Weights of a small GPT-style language model, trained from scratch on English Wikipedia.
Size: 11 layers, width 576, 7 heads of 64, MLP 1536 GeGLU, vocabulary 8192, 85.2M parameters.
Each number is 128 + 24 x the weight over its row's rms, rounded and kept within 0 to 255. Layers, rows and columns count from 0. The size above them is the row's rms in percent of the matrix's.

# layer 7 MLP gate, 1536x576, rms 0.0484, rows 1225-1270, columns 144-191
size [101  94 107  97 100 100  98  99  95 104  97  98 101  93  92  98 102  95  98 103  99 101  99  96  97 107 102  99  93 105  95 101  95 100  93  97  95 102 101 104  99 102  96  99  98 104]
[[126 144  99 111 128 106 103 171 134 131 132 140 100 152 129 138 121 146 151 147  76 146 139 134 169 153 155 134 150 138 129 124 120 121 109 120 126 136 114 138  95 132 149 135 157 105  90 118]
 [136  99  86 182 154 135 121  79 145 134 156 151 118  80  87 153 134  94 135 132 144  64 156 120 117 141 117 137 149 107 111 137 135  93 157 125  90 142 136 103 100 128 134 185 110 125 113 109]
 [117 128  99 106 136 145 109 110 133 150 145 110  99 109 181 113 115 128  72 127 128 106 146 154 111  78 102 160 142 156 132 111 148 104 114 149 134 162 130  74 155 153  98 158 120  98  90 132]
 [120 120  88 137 164 108 161 133 136 156 179  72 153 164 158 132 168 172 128 139 140 125 139 125 149 138 129 114 111 131 154 134 121 113 110 138 110 118 154 117 135 125 155 116 116 112 156 146]
 [133 148 100  92 138 138 152 130 102 122 156 130 137 125 179 131 134 171  93  68 121 165  99 149 106 139 125 153 145 163 107 146 136 139 115 162 148 118 117 117 125 180 114 152 105 150 148 103]
 [113  95 178 140 126 142 126 131 143 101 172 141 191 180 137 165 130 120 149 131 152 109 119 127 110 162  99 148 114  99 118 144 129  81 152 136 110  88 144 118 137 152 154 141 105 174  72 120]
 [ 98 134 135 128 100  86 156 167 110 145 114 153  96 104 175 114 148 157  84 114  93 153 126 102 111 144  95 128 157 139 140 113 117 128 154  83 176 151 169 141 135 143 127 129 130 116 158 138]
 [111 147  80 115 106 142 137 142 153 116 177  92 155 106 136 116 112 164 132 156 145 100 109 137 144 159 102 124 102 130 131  99 151 139 104 137 161 138 143 139 106 105 112 143 127 134 127 128]
 [116  90  87 118 134 123 175 160 140 113 123 134 100  99 148 100 128 104 108 122 123  95 140 157  98 147  87 156 113 120 153 122 115 133 149 105 130 127 162 161  99 119 124 164 150 121 116 186]
 [117 112 114  86 127 110 150 115 132 137 154 122 139 102 147 152 102 104 144 126  73 123 159 188 144 162  99 150 137  93 113 109 131 114 127 122 144 127 119 102  92 108 130 118 119 142 109 179]
 [125 155 138 115 126 131  99 141 177  75 138  91 145 135 121 146 128 130 138 105 143 108 137 148 184 148 107 126 168 115 157 169 127  77 108 156 150 127 154 118  97 135 137 144 127 118 107 154]
 [141 149 119  87 117 131 139 109 147 128 109 117 140 152 119 160 108 158 109 143  94 146 133 123 119 112 107 174 123 155 114 131 113 116 130 114 141 125  86  69 156 136 108 112 119 135 108 149]
 [121 126 120 112 148  95 159  99 132 152 127  95 111 154 170 132 122 140 134 140 140 117 147 129 116  99 163 143 139 140 125  73 163 136  76 109 131  76 156 143  92 108 108  98 145 100 132 135]
 [ 95 101 144 161 115 117 128 130 138 115 181 125 119  99 109 134 111 108 141 108 132 158 165 148 124 121  98 107 170 134 155 125 177 135 104 125  98 142 131 148  89 133 129 156 156 145 128 197]
 [120 121 167 131 169 112 136 111 108 132 156 135 150  94 172 138 111  97  96 126 120 128 125 138 135  96 129 111 160 174  74 133 177 141  81 143  98 147 149 110  84 105 125 135 122 122 137 106]
 [120 117 166 104 116 194 127 125 137 150 180 121 130 122 167 100 120 139 130 110 106 161 175 162 127 127 131 168 103 116 106 160 136  89 123 129 115 126 158  80  91 115 128 146 122 140 111 129]
 [116  96 133 139 119 145 151 148 109 144 154 149 121 108 124 136  98 141 132  99 115 126 155 175 117 146 173 131 154 140 107  85 145 135 123 142 133 141 125 107 136 153 107 118 150 108 117 137]
 [142 131  97 111 128 122 182 179 122 120 130 108 123 118  63 160 106 108 144 117 114  90 137 104 150 120 139  92 135 173 114 178 145 171 135 123 105 121  98 112 119 172 134 176 187 141 149 146]
 [145 166 111 123 118 154 119 117 152 128 131  91 101 112 137 155 113 177 165 153 110 168 103 109 102 136 144 152 118 193 107  98 112 158 165 112 156 148 111  89 156 163 118 126  95 161  76 143]
 [140 155 145 124 130 147 156 146 146 139  87 134 152 134  91  83 149 149 112 118  97 120 142 105 133  59 154 117 170 150 139 142 115 127 101 139 140 108 135  90  93 135 184 130 122 114 118 150]
 [154 108 128 133 148 149  93 151  92 119  97 109 144 106 114 115 108 144 135 169 117 113 130 146 140 128 129 119 191 144 110 128 134  75 137 165 145  98 112 135 129 103 135 145 114 116 141 133]
 [158  90  92 133 134 150 120 150 118 177 126  90 121 171 136 196  91 182 135 132 138 152 172 132 103 143 135 111 121 112 129 129 159  87 109 153 111 131 143 108 107  99 140 125 122 115 121 119]
 [146 141 153  89 108 148  93 115  87 153 157 102 154 120  74  98  95 157 150 114  65 119 168 129 165 100 145 109 122 141 126 125 159 134 128 143  94 123 156 128 119 167 128 149 136 125 114 127]
 [118 135 135 129 147 143 110 116  89 135 128 112 150 143 151 172 116 157 110 112 144 113 147 156 125 111  75  90 129 125 140 116 115 145 126 155 113 134 161 138 119 144 129 136  94 119 135 128]
 [152 140 153 126  84 116 141 131 102 161 105 117 128 126 153 123 170 167 106 129 108 133 146 145 138 168 151 122 141 170 161  95  81 155 129 116 120 111 129 114 120 104 118  90 119 140 146 161]
 [136 119 156 137 140 118 136 122 125 120 126  93 123 151 107 134 139 124 127 141 102 126 116 129 130 106 149 122 111 122 106 167 103 153  44 115  70 114 138 147 134 132 120 130 153 128 107 109]
 [156  93  90 150 137 143 126 114 123 131 154  80 105 127 176 161 130 156 130 136 123 132 147 157 122 103  84 109 151 124  86 132 123  89 110 164 111 123 199  64  95 103 136 162 139 101  88 124]
 [ 90 147 146 135 119  81 132 178 108 162 149 123 136 107 145  86 119 124  86 157 143 131 168 123 171 122 118 143  97 112 106 142 166 120 101 140 145 130 133 153 110 174 119 116 122 127 126 139]
 [107 125  91 140  99  90 108 116 128 131 128 138 159 147 130 113  88 122 137 129 148 175 117 129 137 141 138 100 122 167  93 153 151  80 115 168 133  91 139  76 148 100 208 149 169 126 116 141]
 [131 127 112 118 159  79 118 118 133 119 154  92 139 142 181 124  89 126 123 103 158 153  98 139 105 131 114 132 134 130 154 140 141  98 139 106 127 116 137 148  53 133 130 148 139 164 141 132]
 [ 67 121 114  66 190  99 150 117 183 116 176 133 155 139 132 110 145 104 134  90  83 167  88 154 170 118 143 128 158 121 109 146 118 155  83 107 115 168 169 130 128 127 128 147 147 138 130 107]
 [131 138 108 116  78 153 168 101 124  91 132  83 132  99 110 109 125 110 102  94  80 112 118 121 142 143 100 137 131 129 131 157 136 125 158 120 117 135 149 157  94 165 157 139 130 131 137 142]
 [134 123 112 134  92 128 100 151 157  78 142 157 124  79  91 117 139 123 129 129 135 120 111 125 114 136 137 134 121 103 133 104 146 159 115 110 135 142 124 109 162 105 131 125 123 134 117  96]
 [ 88 114  97 126 107 122 139  94 136 159 148 138 135 130 149 104 114 147  73 139 138 148 139 142 151 115 128 118 119 123 129 153  97 124 118  84 188 133 143 146 119  73 116 140 105 129 116 133]
 [130 134 131 107  91 137 112 116 119 125 134 108 115 129  97 134 119 108 124 159 143 130 115 100 123 104 151 108  94 147 137 146 104 117 131  94 134 125 103 129 129 118 140 116 158 132 100 147]
 [139 118 103 116 106 143 162  91 127 120  91 128 146 154 109 110  93 158  93 130 155  96  95 104  61 106 134 151 100 151 111 116 162 118 140 124 111  94 138 116 135 136 139 136 105 145 120  77]
 [145 153 148 112 119 172 136 163 129 124 100 106 180 149  95 117 153 130 110  85 145 120 144 104 144 121 153  89 110 156  89 158 111 135 136 121 139 101 117 159 136 119 114 121 130 114 173 116]
 [144 162 129  93 127 127 154  99 123 142 104 112 146 125 151 156 112 175 117 174 154 108 109 134 166 137 134 108 143 140 139 144 102 125 134 123 148 189 118 123 129  96 119 138  55 105 118 128]
 [163 145  75 107 155 177  97 114 153 142 126  61 138 122 121 119 128 142  92 154 115 106 150 123 107  90 102 151 143 142 108 160 132 114 153 153 117  94 156 131  98 127 128 133  83  95 123 128]
 [115  99  92 113 132 130 131 145 109 110  95  95 124 121 148 151 137 115 116 165 155 129 146 121 173 128 122 138 152 125 161 126 135 109 127 140 131 137 137 104 141  66 143 151 157 158 114 141]
 [156 124 125 107 103 127 136 110 113 117 121 143 196 141 167 134 134  85 138 121 106 157 158 150 142  97 162 133  99 148  94 154 167  96  81 138 127  84 122  99  91 107 153 188 135 134 140 150]
 [111 154 111  93 127 133 152 140 124 148 135 115 120 105 137 126  96 134 131 125  77  98 123 106 151  93 136 141 160 163 130 125 152 196 133 146 113 159 155 154 119 115  88 121  97 105 122 128]
 [140 129 120  98 106 152 101 143  78 135 147 115 166 124 117 100 154 127  73 151  93 138 148  87 162 145 101 109 132 152 169 108  80 127 131 134 116 119 180  80  90 138 102 126 123 124 121 173]
 [109 113 154 124 135 117 128 114 130 148 133 139 104 141 126 123 146 139 126 123 105 116 119 126 149 151 121 145 152 114 118 107 102 123 107 152  57 105 168 110 151 145 136 104 153 104 136 118]
 [163 169 141 109 162  92 118 106 129 137 134  77 126 148 122 130 158 113 141 131 133  99 122 161 113 188 132 152 148 120 123 139 137 107 125 132 152 130 138 113 148 107 138 159 131 117 139 143]
 [165  87 142 133 120  83  97 104 117 101 178  79 130 138 134 136 147 134 118 121  65 118 131 128 127 151 119 138 150 102 157 142 140 110 122 116 121 113 171  83 110 107  60 155 133 147 125 139]]
# layer 7 MLP up, 1536x576, rms 0.0521, rows 1225-1270, columns 144-191
size [102  95 110  99 100  95  95 111 106 108  92  99 100  95  90 103 102  95 100 100 103  99  95  96  96 103  97 100  94 116  91  96  93 105  99  97  92 100 106 100  98  98 100 103  95 115]
[[115 164 169  98 124 174 137  99 127 173  96 150 128 138 148 138  95 130 153 153 110 124 168  98 161  95 148 139 114 178 117 166 119 108 120 169 102 129 128 131 150 161 126 137  99 160 105 109]
 [108 140  89 136 147 152 101 166 174 155 136 121 144  91 107 198 104 141 146  95 134 114 152 102 161 124 121 161 125 163 171 169 128 149 168  86  92 101 133 119 123 104 143 119  76 147 141 139]
 [ 98 161 155 141 123  71 130 128 128 168 142 135  92 116 128 142 111 163 104 112 143 106 125 114 165  77 130 123 128 151 133 100 163 122 133  80 140 120  83 169 157 146 114 130 113  98  90 175]
 [ 91  95 132 128 123 102 130 166 116 119 108 186 135 144 119 102 100  79 141 158 104 142 150 123 189 131 108 152 104  66 133  98 150 145 190  79 133 106 135 120 165 138 140 110 130 142 178 153]
 [100 145 106 136 140 102 129 158 172 112 122 117 129 108 161 117  81 128 177 158 126 118 137 122 115 104 139 185 118 131 123 109 161 116 131 156 146  94  95 158 108 145 126 146 106 159 143 122]
 [158 139 122 118 120 152 134 171 156 169  80 100 126  68  76 133 105 120 119 156 122 126 135 150 163  84 142 123 147 165 150 113 154 132 178 134  94 102 138 124 115 102  67 123 129 124 153  95]
 [110 119 142  88 177 100 117 114 120 128 141 100 129 145 155 142 169 141 126 130 164 175 154 183 113 158 105  89 122 135 141 127 144 111 136 127 127 154 141 100 125 116  90 154 112 105 159 167]
 [145 124  83 101 143 121 150 157 131 113 156  89 132  80 114 175 131 187 118 104 123 103 156 117 126 131 104 133 115 119 146 141 190 158 100 121 131 116 120  99 107 169 131 169 111  90 107 105]
 [115 132 162 161  95 111 154 114 137 141 144 133 173 183 116 111 174 116 178 157 135 143 116 104 146  88 146 126 144 132 105 162 176 146 100 129 117 151 142 144 101 129 150 108 168 144 126 122]
 [145 115  91 115 127 115 152 101 132  99 115 114 101 156 140 120 150 120 102 159 137 127 103 119 159 120  75 161 129  93 146 179  90 120 141 104 133 102 135 110 183 115 124 176 103 136  78 115]
 [145 156 131 116 185  75 107 121 102  99 136 186 134 109 148 109 126 149 133  82 146 125 132 130  96  97 142 145 107 127 121 126 143  99 141 148 141 101 163 136 136 166  96 106 167 119  86 128]
 [143 119 173  91 145 142 111 113 107 135 139 179 165 122 133 101 148 146 133 142 116 121 121 133 116 141 162 141 149 154  92 118 103 103  94  89 150 149 128 120 162 104  87 129 138 144 146 116]
 [148 112 148 135 149 132 144 112 103 125 154 156 107 115 121 154 119 139 149  98 138 144  94 123  76 130  86 113 118  98 154 147 157 112 157 149 133 184 100 119 165 128 141 143 128 131 127 127]
 [127 107 115  94  89 102 143 106 130 134 117 126 106 117 157 132 140 177 110 121 152 106 104 177  81 146 142 134 108 159 158 130 113  98  77 141 142 147 168 133 114 117  81 107 181 108 119 110]
 [ 89 111 128 121 121 107 105 202 132 134  74 103 140 116  86 174 136 134 137 123 158 114 139 180 127 129 106  89 144  98 144  90  74 125 135 139 123 139 129 108 146 112 101 132 178 114 150 160]
 [175 127  97 138 142 151 116 105  93  96 118 133 140  93 110 127 139 121  61 119 142 104 129 152 111  51 163 140  84 178 100 129 168 121 143 151 124 133  83 154 147 115  98 150  67 138 108 134]
 [125 173 110 141  97 137 115 145 139 164 115 147 136 139 103 132 118  99 153 132 124 112 103 130 146  94 157 159 146 120 135 135  85 161 146 173 163 116 108 149 122 126  75 118 152 139  94 159]
 [116 162 156 119 128 169 139 150  90  78 145  58  82  50  94 111 137 145 157  98 121 148 136 119 119 117 128  86 172 137 136 127 144 124 175 133 134 133 120 126 119 112 165 144 103 151 132 149]
 [116 112 148 156  90 106 123 152 115 126 183 119 108 109 101 124 159  99 116  84 131 123 105 116 179 144 146  80 125  98 120 152 125 164 133 171 146 168 116 106 128 118 126 137 164 131 118 101]
 [105 142 157 138 137 105 136 147 131 131 117 113  77 135 102 121 128  99  91 116 129 136 138 107 138 145 118 113 133  91 148 124 126 168 145 122 150 138 159 133 116 115 130 110 105 136 131  64]
 [115  76 114 118 187 133 110  85 104 135 143 131 143 107 160 175 110 168 139 138 172 136 113 168 133 119 122 132 134 121 126 100 133 108 153 104 158 111 150 139 167 182 141  99 157 124 106 131]
 [ 92 104 131 108  94  78 115 145 125 102 142 102 125  92 111 146 133 118 150 117 134  94 141 111 133 159 117 146 144 154 118 102 165 102 118  74 147 153 122 166 122 151 152 157 113  92 146 174]
 [117 112 164 128 141 142 154 113 137 121 141 103 116 105 138 153 143 137 136 133 118 114 162 132 117 126 140 119 155 119 113 128 108 125 165 119 116 105 128 104 155 153 117 111 120  93 131 118]
 [120 114 120 131 105 102 136 118  94 119 125 100 113 128 119 189 104 131 136 152 109  86 110 141 127 129 140 175 137  98 142 150 140 147  91 160 139 167 121 114 138 164 121  77  99 127 164 123]
 [132 171 103 140 126  98 144 161 156 171 117 141 153 105 157 104 113 110 133 134 131 176 112 151  77 124 127 124 118 106 153 111 151 138 121 141  91 104 126 141 130 183 141  70  92 129 103 146]
 [100 135 116 156 106 122 100 134  83 155 161 138 136 131 105  99 136 199 101 149 158 122 121 109  95 117 143 124 105 162 125 122 109 139 141 147  87 104 158 169 155 145  87 118 105 120 137 161]
 [126 137 100 137 143 127  63 110 129 170 133 129 174  87  95 128  99 111 117 108 134 115 150 167 101 162 146 131 146 156 122 113 148 120 187 100 136 135 101 159 154 135 146  88 160 119 148 122]
 [106  86 136 164 123 119 146 133 158 106  96 146 125 137 138 153 102 161 117 118 176 153 136 137  73 112 113 139 133 105 121 142 171  94 139 111 154  98  91 151 133 143 147 125 127  95 123 139]
 [136 160 131 113 130 109 144 122 126 117 105 131 144 153 129 135 141 132 103 185 105 154 155 175  60 159 125 120 145 128 154 123 145 115  99 131 148 153 153 121 103 131 171 103 140 117 116 175]
 [134 107 126  75 117 130 133 157 144 122 127 176 107 155 157 121  95 140 110 138 129 149 120 129 107 100 149 144 140 118 136 128 105 138 165 131 113 123 129 112  87 155 112 145 151 158 156 121]
 [149 133 135 116  85 150  76  80 126 136 121 138 121 135 111 109 130 106 121 103 115 133 162 139 167 144 132 155 137  97 155 108 110  96  76 163 175 148 156 158 145  96 163 147 135 154  78 138]
 [146 145 123 136 126 136 119 135 123 143  91 144 146 114 139  87 107  79 162  90 114 144 103 134  82 140 137 144 119 164 122  92 133 102 147 144 139 108 112 127 150 119 114 135 133 135 112 139]
 [123 137 143 127 168 104  84 155 133 114 137 145 153 150 149  79 116 150 151 121 112 133 160 154 112 141  99 163 114 117 111 132 140 119 163 131 133 129 103 119 146 137 122 122 120 118 118 154]
 [167 182 172 135 150 127 127 126 128 115 137 163 109 142  81 154 117 131 121 167 138 120 132 126 133 113  78 128 148 140 143 119 149 126  98 156 105 124 116 154  88 149 136 123 152 145 147 128]
 [128 109 109 110 159 119 142 148 125  79 128 130 109  95 141 132 111 178  99 148 131 150 160 133 112 125  88 139 181  82 155 154 123 150 108 176  97  95 145 126 100 119 106 115 111 147 127 121]
 [175 163 144 124 156 146  90 123 130 133 152 132 134 126 126 172 166 102 137 115 119 165 128 121 149 161 165 105 108 143 125  61 155 143 123 120 116 171 141  89 126 122 174 134 160 126 139 116]
 [116 158 142 167 124 109 121 107 162 116 130 119 108  94 128  81 180 103 167 133 152 134 160 110 162 137 142 145 126 107 150 129 141 153 116 108 106 170 116 138 174 109 132 156 122 137 132 121]
 [ 95 102 134 119 128 103 135 144 104 119  98 126 114 174  97 112 176 153 132 127 128 118 131 114  76 132 117 119 103 124 119 127 106 135 161 137 131 101 139 109 152  90 116 106 173 147 122 123]
 [123 112 125 135 143 107 144 113 137 135 129 115 123 136 100 179  93 118 147  98  89 192 127 146 134 179 114  84 126 129 120 124 113 151  96  99 164 149 122  62 171 114 178 117 155 134 107 156]
 [ 91 165 119 114 126 173 127 124 112 146 139 135 174 103 128 170 136 148 115 143 145 147 173 118 136  93 126 116 115 155 142 136 134 203 137 116 110 172 144 171  75 155 112 119 118 148 120 112]
 [114 122 146 164 123 130 133 121 179 144 152 115 161 107 104 123 111  98 139 166 122  81  84 103 127 126 116  90 134  70 138  95 155  81 128 116 159 124  88 137 119 117 118 134 112 167 142 148]
 [123 128 127  99 112 111  78 153 159 150 150 101 140 130  95 115 175  97 148  78 130  92 150 108 130 145 127 104 156 117 127 116  92  98 158  99 128 110 140 121  92 133 111 144 111 109 126 124]
 [131 102 144 124 152 116 126 100 117 147 135  73  94  83 121 145 122 160 176 127 120 136 120 175 108 168 111 159 149 136  94 158 140 106 127  97 156 101 142 149  96 114 141 119 139 145 119 129]
 [181  91 137 130  90 128 126 133 135 116 147 125 120 142 150  85 140 130  98 137  90 137 138 110 127 103 146 173  98 106 155 112 133  74  90 135 134 120 161 102 100 168 119 160 106  83  98 153]
 [133 165 176 124 142 136  99 145 145 100 124  94 174 125 138 154 142 140 132 112 148 141 148 116 169 133 118 124 141 142 117 169 151  98 120 121 169 146 122 102 118 132 106 144 108 100 107 180]
 [ 94 181 155 136 142 119 101 119 142  95 156 101  66  97 114 161 125 104 181 138 172 122 118 108 148 121 137 166 132 105 148 135 128 168 170 144 142 121 113 126 107 124 155 126 101 109 175 156]]
# layer 7 MLP down (transposed), 1536x576, rms 0.0456, rows 1225-1270, columns 144-191
size [103  94 109  99 100  98  96 106 107 105  93 101 101  94  91  99 104  94 101 101 104 101  98  97  93 104  98 101  92 105  95  96  94 106 100  94  96 103 101  99  99  98  98 101  96 106]
[[153 191 132 155 151 149 140 142 131 146 129 153  81 151 133 100 131 163 148 135 140 150 107 126 125 105 141 104 120 157 138  75 139 169 131 147 102 159 135 104 123 144 161  94 115 136 100 124]
 [104 118 120 156 108 105 122 130 159 156 128 125  96 148 118 101 125 123 157 130 142 150 113 116 153 159  74 108 117 118  78 112 141  85 143 114 134 127 120 167 164 119 144 140 110 116  83 149]
 [142 170  92 155 117  82 136 128 128 125 141  91 131 131 150 104 132 112 133 157  79 152 148 115 127 121 134 117  89 142  95 156 146 116 167 132 128 126 138 123 141 130 152 126 147 141 125 120]
 [118  92 146 118 159 107 139 122 148 122 153  86 126 130 152 161 101 104 100 115 144 158 175 148 105 114 116  81 108 101 117 122 128  80 130 107 141  84 170 156  93 153  96 125 108 114 138 133]
 [ 72 118 106 156 153 147 118 144 102 142 133 173  91 137 135 101 145 126  98 156  93 119 140  94 116 100 142  60 127 123 148 103  81 131 128 114 139  86 160 122 107 141 107 118 141 189  98 130]
 [106 118 106 124  85 118 111  97  88 118 167 125 162 134 142 119 114 173  85 117 115 130 134 104 122 130 129 189 125 102 154 169 104 142 157 168 125 172  78 141 102 123 186 154 140 159 118 125]
 [121 151 122 137 217 127 108 160 114  97 112 122 133 138 135 137 108 140  90 171 158 116  98 194 128  78 149 137  98 136  80 140 109 130 118 159 116 144 134 142 152  84 153 153 140 148 118 110]
 [118  88 150 153  94 151 147 113 132 123 165 126 170 125  93 145  96 122 151 109 108  86  79 128 132 129 131 154 100 112 135 104  85 115 126 115  46 128 108 138 160 171 125 108 151 183 152 146]
 [116 152 114 129 134 127 121 107 120 133 124 104 110 131 160 159 144 172 143 128 138 119 131 104 110 124 131 109 178 126 177 169 145 144 116 134 119 137 145 115 148 136 185 120 125 115 129 113]
 [115 143  89 152 120 113 167 180 133 114 118 173 142 141 103  84 157 130 187 154 137 175 146 130 135 123 142  94 107 118 113 147 158 156 141 108 119 149  93 131 130 125  89 123 132 129 128 180]
 [120 111 129 162 111 136 140 119 120 132 116  92 150 154 119 140 143  90 127 155 101 156 132 133 122  91 151 143 133 115 139 151 115 125 105  90 100 146 139  93 148 146 125 142 107 129  98 131]
 [145 124 109 163  91 115 106 150 113 125 131 100 104 147  99 146 155 149 116 140  89 111 125  98  96 187  84 135 126 119 145 135 166 156 106 120 129 128 133 107 129 137 153 118 139 115 132 115]
 [184 143 129 138 119  82 155 152  84  86 118 137  83 142 153 163 101  97 122  85 154 170 135 113  98 162 115 167 109  91 159 124 162 114 118 144 119 132 119 159  85 135 120 117 148 137  93  82]
 [159 131 125 131 133 153 115 131 127 129  76 185 139 133 103 115 144 104 155 146 102 154 139 157 115 156 127 147 114 113 136 128 126 137 112 138 142 131 136 158 147 120 109 133 170 118 112 104]
 [133 137 120 141 187 149 127 116 139 116 116 112  87 163 166 136  89 127  77 113 117 137 114 142  95 113 115 110 157 168 119 173 116 142 136 133 126 152  99 137 126  76 152 123 127 115  64 135]
 [116 124 101 134 150 125  87 141 158 117 190  97 113 130  85 120 140 104 141 167 108 148 105 121 101 102 147 153 120 135 119 101 132 125 146 194  81 119 115 104 180 151 116 152 138 131 120 129]
 [141 128  87 158 133 136 127 128 164 146 123 131 152 142 117 164 109  99  90 108 140 142 148 162  94 108 130  96 106 139 130 119 146 121 103 117 139 130 133 131 120 121 103 140 104 110 109 147]
 [131 141  96 119 169 130 114 102 123 132 156 154 156 180 113 125 119 116  84 152 139 110 110 132 154 125 122 153 138 121 143 126 131 129  77  94 135 126 149 146 133 142 101 132  87 110  88  88]
 [119 100 120  93 119 108  78 144 150  84 126 167 127 137 125  51  85 126 107 171 154 121 122 117 165 108 115 167  90 128 141  92 114 124  94 113 139  91 104 156 149 108 153 125 154 133 154 144]
 [115 153 165 126 172 204 107  90  74 148 123 138 117  95 160 159 150 160 113 191 131 124  95 150 127 109  73 137 136  77 107 142 148 148 149 122 123 151 148  86 119 114 108 140 108 110 161  95]
 [ 98 117 150  79  99 105 102  97 114 124 108 115 117  90 100 154 134 143 158 117 167 100 116 120 171 144 197 107 156  82  92 137 160 100 140  88 109 159 137 113 153 133 119 164 136 106 151 110]
 [163 103 135 134 146 140 119 133 151 135 105 110 111 109 109 123 132 142 122 175 128 144 127 167 135 122  97 139 116  74  83 186 101 123 105 143 132 127 149 126 154  80 122 114 137 140 109 125]
 [148 128 154 106 102 128 104 111 139 185 117 155 104 156 108 116 148  69 125 146  94 123 132 130 114 137 145 109 150 130 115  98 125 103 163  89 110 150  92 101 133 137 117 111 126 159 119 117]
 [143 144  93 120 120 125 114 164 145 121 115  96  77 151 119 110 121 134 164 121 145 114  80 165 160 100 134 120  81 174 116  93  93 144 152  90 107 132  91 132 106 148 104 130 120 145  94 138]
 [126 145 129 134 131 138 130 116 184  87 132 138 132 117 110 121 136 154 129 150 125 125 106 111 132 101 178 137 162 161  84 142 124 117 138 186 111 155 184 108 201 120 104 168 180 114 117 121]
 [153  88 113 119 139 118 153 133  91 133 118  99 115 118 127 133 114 176 161 119 135  81 157  81  85 145 145  91  95 132 143 125 116 120  76 132 158  91  86 142 128 141 112 134 122 101 119  95]
 [141  73 125 172 120 110 138 152 131 135 127 107  96 141 138 170 120 150  64  68 110 110 152 139 160 123 121  70 166 108 113 139 111 155 116 141 131 143 135 154 114 150 124 156 154 104 110 110]
 [131 133 111  96  96 178 131 164 105 144  89 127 132 146 150 108  74 139 136 125 109 102 147 113 142 139 136  94 117 116 127 152 136 112 126 105 117 167 170 127 163 107 117 107 114 109 115 126]
 [102 180 120 146 130 140 104 104 144 153 100  86 114 142 116 129  98 130 107 110 119  92 142 157 145 117 110 128 149 130 104 147 147 154 126 169 101 156 112 130 147  94 120 104 129 131  99 129]
 [ 96 144 130 135 145 126 139  87 126 116 124 123 105 125 135 127  87 132 111 129 177 144  82 155 124 162 140 114 131 126 140 136 137  75 103 183 131 126  97 152 128 135  90 144 151 176 145 119]
 [130 128 103 120 177 108 178 131 124 164 158 105 151 123 136 153  96 142 136 182 134 139  99 118 137 109 161 137 139 148  97  87  98 104 112  68 145 103 145 126 129 115 127 163 133 129 138 144]
 [133  92 157 112 152 139  97  69 108 131 126 142 138 132 132 169  92 127 106 120 122 111 153 128 120 155  90  96 164 129  94 141 129 144 141 108  72 163 124 154 142 121 123 142 165 141  98 132]
 [149 126 116 145 141  76 145 128 138 160 109  92 113 134 132  95 126 123 159 132 130 126 123 131 133  83 101 133 147 126 135 124 120  78  75 115 108 124 173 149 158  90  86 117 106 169 123  96]
 [154 122 124 128 153 119 133 159 111 126 111 132 144 165 111  93 132 128 181 165 140 120 113 143 140 101 131 109 121 196 142 115 141 135 111 131 130 103 146 156 137 159 164 156 116 107 115 170]
 [109 126 125  96 152 126 177 121 120 132 104 128 121 144 114  99 133 137 115 146 152 164 164 130 105  81 107 143 113 135 104 133 137 139  94 125 120 170 161  78 165 150 112 132 130 115 138 110]
 [133 125 138 148 132 102 173 113 137 168  96 174  80 134 144 121 129 142 124 145 133 122 147 128 123 144 137 132 107 175 127 166 151 107  90 145 125 121 138 149 134 143 164 112 115 114 117 121]
 [124 147 124 134 144 149 108 112 165  81 151 173 112 116 116 155  61 136 125 143 163 125 152 161 110  91  97 113 125 111 137 168 117  89 138 144  96 136 161 114 144 142 113 114 151 134 125 129]
 [115 161 151 125 164 107 120 180 192 130 127 161 123 103 101 171  83 144 125 107  94 164 123 163 104 117 136 136 163 159 129 156 150 175 137 122 130 107 155 101 155 147 107 187 133 171 103 153]
 [137  84 116  86 156 128 135 103 128 121 156 159 104 122 123 139 104 134 126 157 113 137 157 106 122 134 114 188 131 142  88 115  98 104 177 159 100 128 133 145 121 117 146 134 139 162  78 162]
 [128 112  98 144 155 134 151 105 127  96 130 130 146 162 128  91  80  69  96 147  90 125 138 103  89 140 108 106 163 104 112 126 155 129 124 144  91 121 132 112 121 101 159 101 147 111 123 127]
 [140 104 109 144 117  92 115 110 137 149 150 124 125 122 154 112 137 120 140 143 103 147 127 128 123 136 137 130 126  94 101 139 120 101 117 107 128 137 140 141 115 110  96 106 110  94 144 110]
 [148 104 163 174 141 127 129 126 123  94 137 110 140 122 143 116 119 100 124 162 141 135 139 151 148 102 194 146 192 158 139 149 124 144 161 201 111 154 146 102 139 133 101 122 114 165 113 147]
 [105 142 137 107 140 136 110 140 142 137 132 134 152 149 162 144 126 132 133 109 105 124 102  88  96 139 107 113 123 176 166  85 105 157 127 117 139 127 110 109 125  72 123 132 163 163 126 136]
 [128 150  87 144 111 116 106 137 130 126 123 135 146 137 136 153 118  92 130 147 154 145 117 140  84  98 170 132 145 101 117 180 146 122  86  77 141 134 129 175 139 128 119 136 136 151 158  80]
 [153 162 140 136 124 143 142  88 142 106 126 114 161 161 165  91 129  90 134 139 129 160  92 171 149 161 109 114 155 116 124 132 161  87 144 115 139 107 144 118 158 135 130 152  95 142 141 126]
 [105 107 126 130 132 115 127 130 115 126  76 125 123 117 118 132  96  94 123 124 145 133 139 153 192 108  91 143 132 147 134 142 121 153 146 128 121 136 157 123 132 108 146 132 131 111 123 142]]